{
  "n_layer": 8,
  "n_head": 8,
  "d_mlp": 256,
  "init_std_o": 0.0134,
  "beta1": 0.95,
  "decay_shape": "linear",
  "final_lr_fraction": 0.0,
  "train_tokens": 113400000,
  "steps": 6922,
  "dataset": "wikipedia_en"
}
Each number is 128 + 24 x the weight over its row's rms, rounded and kept within 0 to 255. Layers, rows and columns count from 0. Numbers have three digits each. The size before them is the row's rms in percent of the matrix's.

# q: layer 4 attention query, 256x128, rms 0.286, rows 65-95, columns 0-127
# k: layer 4 attention key, 256x128, rms 0.253, rows 65-95, columns 0-127
# v: layer 4 attention value, 256x128, rms 0.297, rows 64-85, columns 0-127
# o: layer 4 attention output (transposed), 256x128, rms 0.19, rows 64-84, columns 0-127
q65 084:137132131121080161125124130056183164143126140159168132147129135128131113205133129163170143094154146116138128139113153125075155128117147083107065177157131118113154131133121138112117143143139131100099124149100120110156100150121103115139174125134142143136140148154113113105145155109127102136148112115124135108126146133152107156139091161110129104128094141116127168135136082100145109131087
k65 067:145153136137066110144089161152118127136109116122129167130142114137112186134125113089100126170104114137103076138172084126109169142110152150079143078145176133149106109172129109134149144064101093098144171119098116111100089117118160124118122188132106100110142126158123134125121144133118117115132160132157143129111123142122120115101145128143111107102120167154123142125124116129103134142116
q66 087:114110109121184139126144121153100105113095132057136105117115135130148143127148151119116137136104100138117203125086160121115137123146119141135127117131122139131109122096095120148116140128154089141100158112146098145145097093133182109105085115164130149109133088138115119120113089154107136139087124130129101150158122153107123137151159135071156163114182099144125119139138181139130173119152
k66 060:101107115133155148128105088096154187112124116163133103107123146148085140102157147128120113133140134108137152164123098136106126115091139109124125130121107128121165147097110142133086136120113124110091135126133158119171141105129144122176151154108087164117144090138130172128135139070140181150155184124137087125122108140106154144115181139120170130131132140153151121175105145117148166163097
q67 078:122152153156091127139193172174088137140162112103132164118155160131145146099127101114107163143098137121112071123109116106157133095143111173123164111096146109137080141144116103114145116138099179144115129160124126102123146144127110149117138169109138127145154137100172133163133112119141131128086127141104148109134151113125138106125132128141051133144137121115138103138146101137117064141143
k67 069:137151072124147149159128124125181101133122128095127135095146131095151138139134139137163096133186124140099164082133156079096080135106129111138106124167130138106093114127106148152128128125171116142128080116090132160151131085124099128122119115113145126150144159136109111161124130135103174127134082143104095118142152132125139112102092156100152182150116106093119175139150127127149154152120
q68 090:104112146119146143148128124128103117147111140152069126142129171138148166167104103111143137162094166108150070136115114153140138161132110101117111087108118121136169109149176135123123124083114125120135120161137162143102166095123126103115179109110164125151114131138100199137147124105139128151128185108114143150085147127104120138139135147147131118162088119109115110105077137164115111146142
k68 075:130163095150066086113121131091123123119121105145139149148137107129161161083122090111121126087136124152134145127130158100118139164136108164153155072152141150132124112097121158132112149164125134142081166109118146123157134147131191158118144111110117153117108109134144089166150171126145113175160119094133103098140138111163138103124119099098121121110137145097103135127138150065129144146133
q69 084:150131141124099185113168103099141183124106113140171107138105145140099142149132123136143135085149131118159137120140113103073162155131145138137117147129121111100099141153140113090114113105124162094142128120162125105105122179146149115137103162149119116140106157116096160147103159104138119121088173136114143143140103111103121184133156126104157121103115111109097129132095113061082101109152
k69 074:118097163143104115080148129142126165110094168137098139099106128140154129136093153153103120118117143102165106123124130167126129154123125128122087142129180114142111100094116130131097128164105102116123119135159135097123134101143119112118134173077141122128104151087139120119151166111135135171109150070105104129129126115139109173134103168185151104126111151156091156180142098135091107104111
q70 089:089131103133171122168141119151092099103120133083118142106102107119149170120178133130147158142098120129136187122088165151125118125143101156122121082180125114114115089094104135141095143100128101132094147142125110131144125111072144123132117082138132138130114114130118126155147124174138106123091142117150088145148135147092123123177135110106150153120153144166112160107169150143124177125124
k70 076:106124110102135152141112152148178097127112114177163085143129110106150121129155164081121149083159132144113157094139130100114046151137105128115134148113127136135165117133119131113148128126131102137141113185159085132111142119146133086175124145119119067136145179120152152105107148156132133139111128119137125116132134137125163117091136152090091161094163099122152114123141103102140115126115
q71 085:097102158119076085110103115127127113129150126122135163110178131122116147095142081164103116128133138113122057152146099101162108106110141160138162127083101142149134133110142157155144123115157166122123103138097133114145176112104140169101105145113136116108112121095160111115143121087144128150140088112127124099093127107150145102156131154154079114133129150152151102094130123165141093153154
k71 071:187180078100149122145157185177156092130150113124128125089163129128125143132129101124170144142171132124095100147138160091114140142133141128126143107128134095135110170156145146107183141120147154161154118149109118134114156138124155112106156112121140103162153113145124126130102130136070146097103088166111138136111134141144121123117096104114090110125136154068148123123151101138141119115100
q72 093:123146105148097102105173152120153138172170136158169113133133132162097134143091108110116089117143123113129108138178158114141148105124119102151135158122160148116106150157133138109146153138111167146155153169094134107116179148161076141158181140132110134132158106145175136128096111097169123124141113132107146078087102147113151103110112149175107103148106118114142121114116129133102109131130
k72 070:134140171113114147133126132125118143122161141122139110122161126136141172131118131100102130145118123162137134118113077124147150082136107144120131138099156135120111170081137111103152113107139162113114153120113163163139133104131102150097129150131187122079090169140086119106107100091150090129140168139161158185171094134087111086142138128145092137137106140159106171149122122155132144148154
q73 095:133119124094164146131087130125183099114129097137118159166088087099130106114141157114140113153160117179142166140134114136145056119137104097128147113174110148129168151128118104146131155099132070118140135122145153166109151117141090128153118104123147119154105143140154143122131133165095150109194162131122121136115125167117103121109130119106154109134136143160143170097125141165112145149133
k73 080:084074150144160092194100107087113117096143097188135114167108100138117119144143106138130129144102124150112158169121138160106148114130145110111135113118101090115134157126121094115099127149116110129102149127166136134104124128115176154123145125147094176113130137106119148124140126116175092139145140129168111099125156099103131137155121092104167103123122139168171167133154148135115138163140
q74 101:165156181112095097110093169116178134134145125119099111104120133111135162117096109166142109154118103148134045147128118140159118092130095160153152114117147118154140124158138115142142147109157137120130094128138175129124117102092147089101104145106172116138103153183128135139145180084106124118146112099124091147117143142148159129147122155114122115111141158126101142092144139145135108121139
k74 074:103135146154135122123126113139089173176134137094088091106120129133156104096097106112166116145154157103092108133162103133121134075136128056153147157148091095152147140135138145137147135159071120133117109129133137123102134121164160108151139102088125145100150110122156116154148097098098153138113103131148113165116122114139117145157108075131141131124141153092132118113131103156128188119123
q75 088:146168120135159131129093083096176132131161128160120112135118123133113093137116194134168105151115143127111139113144093118120117170130149119147138167123128120144106150149094155143145166154152116115148149093126096139110066136181110152157119137115118118164145121123125131098115159120125161140149138135110152120129078117121131181092161067148140098135120099125148138155098135094094135120099
k75 070:162095149117140149088129122122114194117143138131133130103144148127112144165099103159056068131069120127153142148116120145099166116129119131173125173142108079121151129103122117095131079107107084095108132143151157124129124120132126104104119160118114146118085133107127134107155106129163124126137134080148087172124143144092126135157138137147141094102143110130122091133132106155125112114135
q76 098:147110123093172154133163136140128143131137156133126142126176106146123143136160160137119167098154129110158167137120152129122151153139140182106110150134085133146093156122146168107143138165173111131116142145134128140068157137143109127128135106145119117180088144129119081135124191135103162117134064100137142181134123142118113112151144113130145110102119111092100153143131125136158168145158
k76 080:157125140133116147121111114136160084141097111128161100096140114106157116108152083094121142116140134120140162147118095089135074118143104118139086155133080119107109135126139108120107133132098123107131128120140125130152102117131126096186072134145125112126119116096132112161128140164106110120086122124140157109140093136131088176103101159115107184093170154085160131148126102134159081156128
q77 085:138117133146069114099130126128095151134151149097143111119138145098130098127119129161115151124084135148120098155093139155155161129111100133141147096103156109128135107127159107157138179145111150170157112152155089108147123090101160123142134083144094113083111110112160107165124132116102144179103122134150102132137139122130091144153103167130147114120115161118093107197153134106080130121130
k77 076:158142103080168159141141114127176106150111123079159130146126137150166136143144140102135131108155156107100037105106144142132142136168132158104118135125146114131116127160124144152135165123155120152165110134132178143118088116140106108115136095134133126120123128153137104110111137133102126110122142151085087127151186138155173162124112122137082128112132096140127132135125094114166102080150
q78 100:135145094107139127163132141124108160097180098113161119160159133131139149146153106146119149169079169102071144149082153110125112115123127138103109146117116117170115106155154154153127125137141122151159119142127136119144151160107108140143132096093098141153096195112130073113147131127137138113134089105121162122119116150100181077127122099124085107130155100156144124112145129154131150143117
k78 072:125131139146153147127087097128111104150129167187150190104117123098122123159115163126113130121136109119123156163169119129172110084109113113142153109125134095102155157129134137120130123121102136164093137107145162113118102115165106111176088161137113104111113132105110103150110123144177158093145092123131078132117149148147168146100111157173175141101114102124155128151154121112142141132117
q79 082:135083099121146098130118136127152103120165153161137124158130127121150107138127133127061115134077145136131161132125159147154141145122159109153117103128109149159133169170087103133120131142122111140129151124113085162098130139158154142109113152136158185110103092104096154089131137119131134143166178101126140137124112140108114150150162115133170180133137089121142151162086169134122177119141
k79 078:070153164143088163139111126121108161097103136147127138153122115138105149131130124134110102102111122116119104135145123137099155152181141134127139123135113107097116166123219120115116154132098169119133145131135115132142116111131118125139134118158096113131136097163158124131128178123160159143157155107147113159068142138155101152115084131113118095152098137135129160080119084121080096145115
q80 086:164139134165134104149116117082118135134120147120138081102145136157088117163146144143108156119122104064129092144076135140100146125103181132134146141126135087136127105105156161115107139163117107105115160124156148124116089131100161138101136124166134144164142106113163081156108149125158102109116141098136103114121120103141141114145098133106137162098137170168124113161119092083143093105147
k80 066:160138107121120100099156130143153109138133135107141159118144107149161165127122102087159121139153141140149133124149151151111107126119113115112145104174130114177123111147160125112190162152139141153151153140111118151194171149131120102100128134138160091100127091120119128131122116144082177076104100138156191192137116122141117101097155109137095131143130149105128129127103104122122118103135
q81 090:130139179143111084139131180168104143126122151110119156131156112126172151135145088145145119157115124110118082116118144134139133091109124131145141093109103096161126108134123174136156100148131169095106145124141146131138112120088121164095138151152147142137142139145133127105152160108098087102164110086134126118130129148179136093111100157139135176108090185130101099132144133123147073108145
k81 078:152147112136146144104120124148147069129137099127157140134102109127110116132146173105134113107147106155105122127137114113102109127172136103136113135127102182134142137105130121111156136123123097140104142142102104125112180150177100120116108129124138132128167146140138111150135105162095158105152112131169181155109115095135120164101083147115100092167170117174156131085077117162110156114084
q82 086:142129160131167131130113133150103167072085146101104100118115115147159136115148132103177133143131110116135134135109127112098119102124119123127157147121127128117204096109112185139115134090171120090137140105156134122185138123142140138124106131115107067128070183148089136132130131118138115133127119106130109149162109147130163115144112106122173143129131130159138111080135158150101092107121
k82 077:122112117136071103117123125107118106136146136097125132090117150130101114109158121127143116113145155138155143144119112131115124144109107131144149118100133160137157097098107120128132114139109084099113142132123154122133086130128168134154083131171109129115157118115136126084170093105088133093101091151138189091084054091141143096131106132125094114117124126124113091151120106108103158068161
q83 100:080138170138152069135109147143074135100118130103120151134077128133128144117130116125116102145103098154098124163134123119162125108097119145132167151155110154155105107122130153139127141150147131059121101144139081137115175110085078120097139150176126148102118123157129133168123141113110130135129132112112101118131158179136123114097110133114126185115143145127146089083144151140139164126138
k83 088:099139142146137154178109103135157094169136106107175140112120131110152154111139175117087183152128155148107123127124150106158107146141115096107162118132120125121154117156151147139139069124116188153151137120114151147117129143114114138113098118134151137123151148138156117099105141121144120119151172130127206071178117149122128136142127077139122090153137142122117100147121108122135111081115
q84 111:087152142125049097141160154152118125141118105119125155095134145116143155117113070142143123139134131114129040151143136112150128105110089128126126096121146122109143097113144134138134138124101181133126102166133146102143152113084128128122169114126120125128130140117168138144127152133115091127129101116140120083103145115156097086141100158136077133126118175124099128093140096110143082149147
k84 055:145137137124141145114108127163096081115164192134125137119146129148149139148148083134143113146128119116150153094140153097145115107155152130106144121138173129109081181096105136137084166105158140123150098102115121142134186083104091122145131116114145112136123146122121117101148109137143090155130115119086118155109111125122133134110125193091121123172096139114096163141143179130106157132149
q85 079:104121108103124142127117127129166162164134137183136161101147125147074121139088159105108125091118122125137148137144143114128122142143131117091156141093167139132108100125122132104127091131125160152161161116126159102113074133148137085138129111150135138154146078093107127116111140148103160154134113119130167130097093092091145189162120091157123110134125105114164127188112092141107105148139
k85 081:161079176144157137116084104109097191127169176143122124134126118141087131128136139155111115114114108145153149126162127110144126126133131117136143167151108117092140147118146139122115084150124116090132123095130115090134132132133117121109119177121131148119104147093110123104147103093180125122130167087117109161159123172084127191124132147155129116113120096159136106144121153156102164090110
q86 095:105098170104070078117095130110084137106115165101095147116136131170120172105123140124090142144083076112112092149152104109162143122156117140148121117117117113093115099109161150108132101095147128120093110125122130105168170102083139115091098127138134132157093132127154113126150078096126110146119121128164094125109175158159132128150131135147108114093166138145122125107133140143129133122127
k86 078:172157113148107123141124112160173148144152143128144103097158171106113103125130102135131122104155121123115140128158145122110131103101095146121130136128130094102135143130166144147125146190134135143187101087093115149164137140101137091127159138134121155143142111132094154148167140133123107102117115161063125148118097126108136138128071097131133161137135135071125077156139141099111170164117
q87 102:137162123144153134135125115127145162107087158134125123140105141106112093109135157117122141110143112137108131144134137186122163149132141145166163155163085119143146187140115134134150107100142078127084112134102157148127092108142122147125129162135183168131167117142131109137098103115127178093130083187128107174134109088163127102103119163102116160120148138109174113131121139118133116105129
k87 070:111085172137147099123109136176094124123118129124120149110127162115149131088090152114166073120127165121150145147115121167124095103142149102129093084124151127149165119117119093124181132126106133136129170123116123138086116131104115140141146147149125181121178097142135166131118122119130140122124168138146121129112106134105134186142144093178144115146135085171144132092092115160140162141127
q88 104:098165123104106110137116183123131144142121151132122108141153220105110150111126099127186150151140135120093110167172155160129103109137103091126146114129131135127130145137116151124141124120164129153144117119109123083139157122114079116087147098117135088136131184151127134093163132074073122106118119113122115140142138128192099129139139135118127145136116147107106124168100128123148121119131
k88 083:132136154125152124105125095097134144136116061076132155133117108113104139119154156115164076118134168130181166070138074116136119155151135133139140108139108127139135111135141129104113066170155146138080111102109132136156153137143129148134122147150175118136170110120126092111112124133145105116139101157182145150134125120124125154106066164135136144144144132123146125105153150142138146127093
q89 094:156136165153141126142125130178110189090131094138136124122128100161127118127168076146124136134152108116120078122085109122124200100170154110148117159130089111143097152132115152145123142151135121105157119130129123127109115111112141144136103153163112135054113130130115087116130106125164112118164099128115106138159154127128114080101120118113162155100117160124136107159159137107112109119092
k89 065:138123137100142129078130146137142085148125166118141171139091159140122108158125129150103123143131083115111134139095103126168143110132177092116092107121164145127124162120150114130104169096135122103157104081130096134105117123085083085108153145136077140127130119128164128127113119127108151152138136160142140146130137120120148183128094138125103140167121164136143121142083127152055136091131
q90 092:116060125134137179131158164146147102157142147121121122090135164125164162150140101121151096103126116130141128094133130147141150116120105099095157134121081150158166113116138151150113135106137109129114140126106142137142114108175139092116101142116119139133192108164124140138157125123083157143133144145109124073127099098110137148115143107127085087122080120107150153139134104118114170188128
k90 074:157153171147110097111143098129129121161130131093130128092126098148153115149118126151122149123117144158138139134122167125115115168084149156168124116134104134133141162127131150144093105118156110107117096155087152175156096130157159126159097126132157110113116137138114131102125090073139140129089128096125163125169099166134130086100096111134163163138168135122122149096115093184113107084136
q91 108:135123147149099107118115104124173137133133153103127118092141119101143135103110112117083150127111128123127108151132143179103116112141086134170141118152067060125146115141173159141124131120182137148142137106133152144141191118096096114114147108109177116166122138133123155153152178128141116104158089101117083120137174137130140152123119145109131096137142133161157130125114119126149086090113
k91 074:153117110136133111092125092132141145122191178141118129102106102166107138139148110109179138118145155151111129134119114153127103099181105113094134118075131112128101139106137115098131127119140123147144146139124113101146100140125088104132155096118128146177122084124109111129110180158116140098098086109153106123104146149157154152137129127078151144102154103105138179117115092123111129131192
q92 105:140116101132147122104144129151146150149127135078099159131156128139125114109147152124109149117118153156131145122171092081140149121109157203133109133129132143130166110103133101148170058110128179102115159132110119153160082129110132117119105119094092108162091165127108149106127146121122153098103128137155148124145098122111129149158138101098093186113129119100129093144121155109116148155110
k92 095:101121117094118128125148119139145126084133159133144095126104168099087135157141130140118116155102124109118132100110139133101110136172127114127125139127117142116133108081112139136116129164139120185123114097087146105112110117089135046093107129121159143161134133153131109160151085108121151153149085122120158128109169140155109121063139154144167140155127110129154129113126141111196125167152
q93 094:103135151111137070139153147171153119119111123104110125154152148104141101102154168150089132168098137144107133197114114135119112118146148094138073116178158118133143097153101121135137125154112124134155127148118125127110148106083133117128151124084104116113091127171104166128122147116150112115126172090138154111104112128108141136156148088146101161116140122193127087138163118140125103123103
k93 081:131131107148094158134100098118106105118132121173101145124102099150112153161110086114123124076102133116152152125102123121147153106117099151145146134097114127146152141110140144107109155138131098145096123094145143130118172133141146147123145123191134112087138134163049106167125132123126115139140134176152130137127084148138080088107114127173110145102148141090145124122157137150136185094132
q94 108:128144107160131144089139098147090138118161113123139131101144139140131127141197175130149154124159137100100145138122083074119141181126128149100133111100153133128093119122133122146110145156142126150159125129128084112141080113151124126153151130168131137149099117112134103124131154136128169144131122162133170159133109150118131126132115140137124111097102093087111097217095138107137156168109
k94 074:169126129099090125140125160105136096160077074116155134073113130120119091144145098141136125101112103067124143106127167118128121088151158114158111176096125099130113129134136161133131094150157094119136123126154165157111166098133122159120140096155123091140137148147092160124127135163141139123151127146114088140134114099132131108118143143118126141113196100135108115154118115179116091121123
q95 114:110142123136149150157107168160102113121133152102117146130146175117139089085123147132136139140116101146119151122180144157138124128105102081143130147151103157090175124114123108131121109133178097139143133088115144172143113136140106153146127108068127102108193124136112126123127150100164133095165092127165155173135130131111137067120118123137105165096139155132113135112159118101120091141111
k95 084:106140152113115122174126120142117106103153118115147120176121146073122151132129138088150087119132145149102128145120094152135139139120103148076166123196107123126092113119125103104132136094126131190106097118120141138120139123142104111107130155153162113116105159162107117096139120107146126094155096122129162123097092169171122148109151127172149162139134150113147081100110126124111158105171
v64 099:117161070115096153093124147084165145122125105128165101144152140169092108113141121082157125121121086126154136103105103119100152122124084134145129143122130125155122133160093133129183106121091132152125153112145171123148119180082127105171139104099135100124123099115133159131107106107136106075133118141100136147120094121071153151104155134129139145099130156108165123100108129122154129135152
o64 107:089138135094135103115118136078149130136107131152168130139128124134121109114125141109153131095144125128154116177126159133145139119152141145125144106083136094175168125165115128114140092110098135155133172149136150147098099146116156107127121089107139138130154137146117134125129069101151132099137118133102108152113137150157168123100142127088137088107104109138165216155104131083166170125140
v65 105:125155143126141132104112148142111105106135141178121118137134151132167099157097114123100094106124085094120143123148113112056149121107109103137173184160138089146129141119143142135129132135117138121139121072170158158127105164164112156117143145152148131097135139120080141136107099086084163159164134124121116107119152149122159078103101093156147132137131103117140129171167117130142117132146
o65 119:111049145179148091114134150117122124115142139043161099143146117180117131133114154096080085146145095131155157127131128167089092111125139119117141140156097103121116152131146156132130135158131138142131131090137122171131132133117100139144121094130132133101111109112098139117131107129123138137124136118125149143152148116125094129127130118138120108122144143126171168110093081136142084069165
v66 108:081130130098167097134116103121098112139115125118124138134138138167136143098114107129176120112126144112147157103124150143158131099178095123113131136090148134160101148098154116131114154090098159148141134120132149161122118139127138113137121102151131120126154127107151143095118113147156131166121154150094155117143089114102178203122142077139112110142077145122131177086109123101071137144096
o66 119:174151118108115138130179102118138124139172114180108161102095109113146111131118175100146149150130155159110165093139110070129093156158128142149134087119162150172170130143116128120112127132118134123145135143167143143109129116155127179125118104121145135104161133118108199156166135130105138140129140163160120127117138144119166106108108160132135106131106102144135179113134097146107152127088
v67 105:113140131122108141151131143116115152135098093192127123132133135138115091145108132154105096137121115126148104133127116106131132128125126130134148130167139114176164106082163136142120136146129103161139101101078176154153099129155118163103112150123133136088180105171117109116134145131115198089134110123137118139049160144106099162121115136136144107082113138136115140142110137138078128144167
o67 118:107104123129137092160140128194100149113104125095122141115128133161119128138119121161095130151127133137137138143111170137099108145107147151106117112152110081145165164123156131135169146167147088124139128126157135186149082114081120135167158135110125134119148136153127108159115161113121095103144123124131099145147110135169124158117141123133181122099152160139117161146113061087162094141150
v68 101:166108142110103134101168110165159122140103125125096172124096123157150121083116123138160131136129082107137112131154138070092123108139172124115140120122087127135127127106195092144119123094117118101161143140132100140127141144178149136152102108139084153142086141134117116138089132087134158157095146101098100130120150155163144124153105186168133108107129146149107129104123111121155125111142
o68 112:123132154186127159156141173164104146148088170086119130118143135100152117102095148101124148153118153147116127132130114127159097123122127114170127157174144164116140085120112121134117131109125113146138130141151185133164077141153086125152110138127137157189110126129125124085125130137117135152119071114134149088128082161110123128150129121134128152097142160113099134089125085103096119110146
v69 116:126167152106133095111125136159122117149129109109130170161174099134085119159163098094138125170135102154109087140127137093119149131094131151094166136133094130103111156135136101104111166105147149120120144170137097154149141117124103173112133111105093130152107167112145147090180093122113148145132115083144103135142145116119134116089106100093120149143129134125072111099096151171133127112137
o69 123:091124117141122129155114162151093138114182142122121140131133122123151133133115132145130120102135089122079150197165128123187106123129123128180116139170110128119101121144137099149182115123136164130116121156096120137120152114132082180149139151095137115133136135111131115122143133169112095080135128154119114129113154116111142118115128184130102150085150113117117076142156118188161160117126
v70 107:143116177131175133098127163135131139135172199100152087155104117134095111094090177086161114127129154111132078157135094135114161119093129128153107133122134118148136123108129143127126111135143149147136147121125127102130111131105136096152114105083094107103168119143077127151143121128095108146080125151117107146110173101145109094131089137125105138147122122140135079111118136162144164126102
o70 126:086135158166162129123116116144126135092100133090144127157136126084156141140103127133136110153124132141114064116119111150114162102139166101161117154166111192125125141116121116139137088108127119165116148106097136173131100128067171075118120131087134132113141123154100102122137088122104159140113152140085139158112136097158134117130127105132142167128113112164145113120170158138152120127093
v71 106:139112125094122124130144131119073128160123099101180143107143107104157136120136143137128091149106166091129135104110129126140115106180152142127106163148107113129149162118113144154125109190129148157105164108121114157140111193155171144112145134118122136108133155093117152127162135136168110162099114154124130126104116111171134152116133161145135163151095141137135120188129117165092130097077
o71 129:134096100121153098163173139115155107155146091144130151148119157124122085109158133150107111181117139121108130086109086106095103079150158143149074142157117145133116121128123137135113118156159164145155069110158134086137096149105149146129106130135164104112112125139134105081140158107126112131100122137131161097115158107151168119102106136147129153130129126120131132164166120098089114132083
v72 095:153151081119092117103092123102110110134168100098160121108155130106113097151117132147138147149089113138157113173120144174126113088135106123132155167121137097145144139144109107158081141123134134140132098129104141143143133151131128118181106132136160159108168087112142094120163160112117115144167096131111112114122104174111150109101077170125171132160129125113148118092175131105108164125134
o72 115:098089122124131124136169106112137091121135131126137109151123127108132118136167149151125089129108161131144130153108154179110165115155151148127131068135111123114118121132154101126124176117104095144129111114162119180132156112113129114138175129099136136136130082107103126158123181103133158120148141086131125150137144135101134130055095186124176121123093116133144136163132123090112143080154
v73 113:133138132109142088143087124155133149101173125126109119085124100142135118103139111107129138130164118090140114059161173121147083133134114108141135119156102062154090131095114112157112140125130140159109133121125141154127133084140095116116124142113148153183147145125140142141110113113119146133144092118162128129175147128129097137110173194109096138098152153117103099105130116179138148107133
o73 129:118137126085097084123153140141141132152146116054142131120148159121123108124119129160157126147133114126132120148149182083139101151158155121099131134132137080130101121140133063105137125159146099136149121079097125111130110134114150118112139119090205116132135100152144084115169115135126123151171106122152122129137100146193137156115139167142150143121128144125117143118082112154114152125137
v74 093:153096163110104139143083107144088145096129149115106116102122071152100125122090104215174120149106143138117155119103125134146149146123126131152129142120106092162129111142087158139142131115137124118130125147110128137137111090110160117091147121151084113067107140140118115094157113153137134074139094098114125110110099099149158112153169099142133147127117128123107095096119136127174134130124
o74 105:176085140081117132124102139105134170162113128165134146124096140133062177132119089167146135155158136105113128120140118138112154122118168144133117125117099115128126124129101160161170142133139161138123109144144120117120101121147116117121136136137134112123110158135175106134117134098113149060111068115092134180135100117124177139147131146126150112136103117077112105110139137106178134100095
v75 107:083128125142134081135079095139111128116172147127147091150151111117117138077138146111131148161174132137126127125141158119124085156103125156148152148116123157114090131117110082128138112089147142149121090130140093169121130159153170135143163111106107153174150090088129100141131090107147133139070137138135121131092148151127088141117146119105128128104149130112124128135126067115107110160169
o75 130:124171156127148112137132121092172135104144089119134103169133123086144117113125162150155120113105146120091122140123142124098116141103151125125159151113149145127133136124129098078170098085120115169130102119097108156112158133136147133143114154097160123158106159127091154101138147118114163164159116160159093107084084140112094136141169116180111174106105142117117124172113116133110110163150
v76 100:135118116118157144102108143102116088133182161142141123116090136120127163105166145122154191176133118162167117132158119137129116089140140131149156133117143116164104116117084124148117115121176137162120092129114191138138168119167102166137109129107134144140107148097125115129133122161146134118165149130138122145165110120172151156152107125105114139126127091164153186115144161166139116110150
o76 122:123101128115166110132135157162155079126112093137127111134115136155161119125133177121102079135111152158164069150117140113144127117131153141155179121117152143185153119145110154100137116189130094139134119133132145134134193103125149134106125169128108130084127141110146156126138137080137180118128141137145100149156116114150128161100121117183109109129148140135137132136100150169146111095138
v77 094:177122149133127139105106152127152160085128117110130123133111168161124136137132132140112133122179113157112132108124119118152132127194084130126171139131157136109125138151143130155140080128114113094103136146120167179096088118109125107135160125142098121156145163092111112135193123107153083140118120147115116113115113124149119054125171141118136119177079160134164132140150118137123111146120
o77 111:122154137122117136115118110075166151126130088159150125098105133160099159078139100080143135092134125123116074089131089097110137108113128110151143076118096103104152138132122139160100106094148151156141116152118109134109160120114143126131142140123129081163122138131127096110162095107147128140125132126148082140145144113129135142127100140116079112098151097106162110119177077156103142130080
v78 102:086125103120110127087128154119102176104138087123141147159132139160100120146148125158092121114143133083117119131091110119091169155112135147093112159117162102162137117124092141183086153119170145131112095118113155133116138147144124136140124140135094149136152155132138104132075126139143133130102119139142176101161110101138127150129150103103176077101173136144140107168119168141117158110147
o78 116:116105081121166081117124151155142134133145135172142171171147157146150100140110145161123106124180151113113141141125140137105095140158108072126130139147090140120091141142148137171094169133149125176089121133147152111086130124139125145114127113133112106126172135135139130147082111111177135101170093132132142132128138110138127133086166160119156105133152094110189133132125132138146110097153
v79 095:173146091152114093123168093099161128097145150118121106165104141131145118145137157117091075099103080146121111162106166090130158120143122135157169106131112106128094076112148122123120107095120121154122140160164117153152122137108157121126068189150125140115153113124155135082115114110110100148118123163142089142125085127126162139136148109135143143099125129141117121111116112092103135112102
o79 108:114105156158149100121147102111094123107099136181160184130129102116150158130130137100138126102138095165112123148134170115136121122133111141121165094151131136129114101136137091177130157092112134130130160146172124136089125130104126086148130156148121145165114130125129140126155201183092133147105131161147128111103171117106107138093114167096129126138105083145135170103097120120139154136125
v80 106:136150106129174134107093143157140083109165114075137137119122149116160143134148151128090118133126083135154119105137109121145112124145110147162137125096152059148126166138130111135120160114155137122095122087114126143162142090103099116098121091126098090136110138164093132108148149129140094151172134134175173123143139164093143126108107109152102126100122134164162161132171126117129130113170
o80 122:120104133095126149096127142116129104101112154134146132130101100169128087154154155107100120126107148158160094072118119122113119091125128095103145109144131090124115122153123124091115134165150123105150109106120142120131183116150098121103185101132135146112120100129146113181161158164156140145156160131168093138153156136108152121119117175110149100121156077114138147110089164163113145100112
v81 113:116102091161133141126087118112114115136139158180114126120103090146117117142144112142135164149167090134117134156182084143159151097090094115146103096133131134150109100139134119111148126093140109118111115107131114101129154148140105134140101129120087163108100150128147117106060142126105147130100136124125119194169145133109131083141117124157112116176107153098120174142126092133081131147132
o81 145:133129107134142151150132143137117147160116158111140113136108091137163130130102150099156104118130090117130093124140153120148131143108131111140172142131136192126157154139118154113129136114107114056127138141087097131149149110159078106108140158087107172144113105122115140112104094095086127132153130122160132128158074139172084130130103116174090140140118161116158132087125113112160089125152
v82 106:144172085151172104127172168104122100130135135162139110134145100137109118104127112102148144136126140101101158162147128118093125154154103110138076134121162129154101143168123126119130136140108136143113104125109213161140092126146166130159142146169093161120107125115120126123120189140118146135135139090139128164094136112129160127164156087147136101134139094106141150128141106090085133131141
o82 111:148156128094172142117162138128146116131139142123125124135125086145161157136133115145134146109124168134122130132128166126128130128177116125125136160145160161092129111143121116104155116142117159082107156136140144175107155099144138164121163162201092131118129121124099092166121148111125169161147172137150113148173106166107142146130154091131099109105143116116167171157128093118159084102139
v83 100:145081168133154148133146088121128131116142127117163104127140130154156130105084159099112157140073119119116146102095111114098118101132124125134088141101105120130144115133131142094117162141117127148140145129137140123141141116175122117081159162130122092150153123187109095127098121094067157114081143139126135155107090112112130100084156109083130081182112136121138162132153140127161144120125
o83 116:114110161126120146129143139113116155126135149169135121109125123138149135153059123081127138158090143154118108090115104159109133118101134111125142180132093115126105145165111133141171112158134095176169134119117173129140090133137140077129123112149135133094140103142079124122116087110112155097129084124073160153128103150140148130104152091164112114142128092097112120101163146145147116156129
v84 103:108115123135152120136133122125131140148114125106128157128113155158141120129129099131142143121121151115128126122132118131153159115120095120126099136132126129162123112120124098105135114181109130129125139179096106221115093167121097119128124113092121101092116110105136106128126157157092128107122130123104101159160099170168100109083148115180135140108151079125107147197107174084148152118165
o84 122:133188124134133130137146144175140159168128101165100151173103140135155114119134118116143102141126126070140092062156138089164168106109104140132119144166185112119137093160122138130121114136123157138152148121134126144117132159102139143130136131152123124126132124148123144123066138118128092110145135135104091163152140179079123106112162125149157126111149139082097147135139158086141129149138
v85 105:111123107096100123186168149121122151117111123125097126140146126095095098133135106122150071083128116126132108146143149142144142132118104156114095150175153087123133165144152113108140127128189147096157120087076126156145125166162115110126126167124134147086123096120089151130104171094100131139102111125137118122141087144127156115154129131124136106139142123146172131118104167161101164166137